config.toml
n_layer = 15
d_model = 448
n_head = 7
n_kv_head = 7
head_dim = 64
d_mlp = 1792
vocab_size = 2048
activation = "tanh_gelu"
norm = "layernorm"
norm_place = "pre"
norm_eps = 1e-05
positions = "rope"
rope_base = 10000.0
rope_fraction = 0.5
qk_norm = false
attn_scale = 0.125
bias = "none"
tie_embeddings = false
parallel_block = true
init = "uniform"
init_std_qkv = 0.0214
init_std_o = 0.00391
init_std_up = 0.0214
init_std_down = 0.00195
optimizer = "muon"
lr = 0.00701
lr_mult_qkv = 0.4
beta1 = 0.95
lr_head = 0.00759
grad_clip = 1.0
warmup_steps = 200
schedule = "wsd"
decay_fraction = 1.0
decay_shape = "linear"
final_lr_fraction = 0.0
batch_tokens = 131072
seq_len = 384
doc_mask = true
train_tokens = 497800000
steps = 3798
dataset = "wikipedia_en"
Each number is 128 + 32 x the weight over its row's rms, rounded and kept within 0 to 255. Layers, rows and columns count from 0. Numbers have three digits each. The size before them is the row's rms in percent of the matrix's.

# layer 9 MLP down (transposed), 1792x448, rms 0.019, rows 1505-1517, columns 224-335
091:111076159184135114217149104126067178074154092181082104117157083154118136114113091136119116095174118171085137143132110111113115143134132146095099080167134089102145177140175121146158128106047127164137148184116117118118106173156145087105133126196091129176107109095100124182127218095124147140155163095149117144185068141147141165158131098164
093:188144126167092128168056084094095065071078174139164161083108135149102089157120159121163107114117152126147098096109159107139076125106108133069086148157160114174103100116131108150129170118124141102141140094138102133077086134100105146163127168108136151124152148065173116144121135128139147164186116087117189133126070108100129073183090170130
097:065135103156165090099135126112138158126172110139117153159113091133130093092152143132152145181137123134121128137105154122069178129152081141113182071100094180117144132163161165114120106100135145147123127146199095133106145127150129133133141186090136054140104124110109115196160082126126139165069118135142178103128188137117128180125163137160
099:137106055157162144195180065115114137097126159173156168113171112092151123109137075125161105127174110058147151155100153117091101182169112097094151147153083093179164098194106159106088221114133115158132168145148123122136189169103098111089109132151127183119114133138148092107094154113172115168150137149129125121122151131138132082106134094087
108:117158132152159146126147122112135065157101119138139127091181154089152144180140083092084205174132180079125132159146160144038101092136123120109106130076161142127189151132115122126174088118135110113128062140136132155159156089103091159112145129169084139165128172083145097104147123161129151138142119107132100120158070089163120120151155132154
112:159096118152109106175091078144158123131101158088147104157099138094149118093095131146108111116056125178090112149126110108104113174119162093131116138117143107125124089107081197098082175151129125109121084154105122137183142112131122075061170130109124135169169097095126120084100070167140197164120178100093157098097166145170151143134145157120
104:145114149133072137105122147102100172131121127120144177091109162097118112102162090165115119158157094131116202145080112122051081133160082125152073115124092140093124128112173116116088139082095115155126120119150161125111115105167122178126111067087112162176172142141120127082095191082112143098105027100139188107140134098124166148137186136113
091:195147108075156174157138108122172138084140164148153088142117138118155111135067154102190168092125148131077115111121152097112127065104112114168089127205101167085088126138176101134155174095113116102144122121083094123143125165152102117115062093162138156098113106154173134083162116111149138084125137097154095162164152139121138149140165158076
095:112128204101124082112106186116107106133103130084083156123145142098124125111179144117137065135124076108135159134052152113193123084108100161124162089149150112098154151125164144039112145142125163118100107111147157086093093153158166070163094141158102160165081126098160127102148107105215121113130121142140147111130071146138139122119112120136
094:129173081123105126136162169123175102169200104087084106151117121112140138149134122061118099194074059058172103105127063118134132176135105125161127158125107079129162196105136138181123132128181194118125156097131042116226128071112196102103119151131126190140174129111145185098155082122168146113143071089073123152144153114163115104053095141089
091:139069119147187157162128149110174124119131096137084144085124130167100111120127098126094179124119064031073145140128112185109097137123149111096087059124125204114143228113107113114087124157121109093107211188149096109164105140180106131153122145109108154120190077129079126175105125161132178152146108131124165148080106118084103165122110161102
104:133097130124160081142138158161117156132174099146153143090089107146147154110199112118152152174156179146087143146128059143140134166139159057142112088102111171147159133111133154153154157155164120108165156115072161149189170148173082089135160093134116106094110127104109153170106168087121131135123158133132135143117149112135040160127122133109
103:141097152135152079094091113102162144144146170101178109095130123152096095100095134086200163148101095135107101116168150092132118113118137079117102090129146115109136111079102070136132110173111103130122123080139138070177188120158133102121089148132115064099144108156098123110071164144163135182063039116165126153147158164095096142104137119062
# layer 9 MLP up, 1792x448, rms 0.036, rows 1506-1517, columns 224-335
099:112106149112138147065144164139165155165168091076122110104117127159168223117126156135120191153088145108155156141131077081073174183154145122186172118072105119118194102120098106092056111127118118120097106148109161124097119144146136154073092093164113125130107085166107165145149128095086127080137123138140099109132141133129173144100148078145
092:095081154101101134143135095097121108130108116119135104105108131118154175125134135132131080064117128123099179162145097130152070175103081164154113111129116107175098099129125131076165126113137124141067152119105095143162128117121193090143207132100127122118203127087147129137139134146115115140164172157165104147184076109147150082150085131187
097:079154149079115132089173139114163116129185144060136101154148150148121113113118175148099128112113132188089064096158133093098159101107106140157123122207095127089064107072125098181140115127093172113105139148140143129106127200123183097160145177128188115149131110193157100127173107098165144046104114120053100109100148093115108152159101140166
107:142140137061137177137128072084121114096122240134120160103111112153107124108105098167098063149128122089151170095165099153128099177141132100101158135173127168174121052163185157103173119120234139178130115151134137079172172166145112112126101163135164093140100136120172170117093144168128188151111077178146159144166090097107141144078187128128
107:084134133136149187151172070093104125092115172110107116078157128155137113143123129151125162136144144093125070128158111151149164089167097150093138114057110094086084089067120134161121091158191115142159181143165110144093129127123101190169134190106165144054084108127143157124153133089151035107189154147157118173099121119120182116148104037128
110:108181147114138113126126083094115039088124136165125130175171093186149138173142184064052136092111116159124071109202122146191082147148164080140185129135156106149085113157115146143161105142145155139130095117108080114107072155135071132140117188147099165055176104104161140137143154100096182079183169101067068108140156137086134146117108113111
091:132094107215174118156113198140127106137112087110120190139116082159126107152100135134085112148133136081115164187081089208105143158112095140085185161047120093126172152143095153084140142153168137140095129147163166174065111068136118129149194145098085134199118160127125123134075132140130180097120099128114137129137127138174182116125067113106
099:116064118124154201084151054105148190123107089133198081094092072192163132165097132148172139100114110113120078155210098123110128122139144092147116161152164118129126125124120120123137133147104140112123153088119113121119103146119100133170128131086115114171129160091127081158138136122065118179112112122046153103170167116124175141186095146175
091:132087118155131156121067055144086099141099181167165107086180118132101127111181129164113092127159112154096070105182156129124077100070150209102129141174124102130117124113122093100095159087139118098076123097130156115126171137110149110122109134136152098142096086058147129131155125085153163171105110147166179131106136176120153140192105121115
095:132153085125069073089078131115126157065110110133145083122107113154160115156141156149151121056163184149149100166172176132072144172132100128137091104195162115111111156091160098121148125114109098101153095155094142172089145144078120158104148154135156113173095141143102084118142133073138113098109118182149142142127147125086098168151160096135
106:098145179128034140171188145084170147131077108186133183179113121130178093110115117176137050081054112149154115181160202172172125044092134135164085117117157106146092087080084123135146064073113130123087130095144110139123133109102095055079137130162138104079120063182126059075078162135174183117148141165090113143118108139125146124119120148107
108:098139135126126189101140100116149150090121115136116108150118154139092167131154127146107096101134152110116151106111076160059129110068142166134132199186077166149105130162175166150098118151141144120065131182147101129140103172134117118197141127164169134117142109107109148181147142101094074124172171121114111109108140145128138070103111166207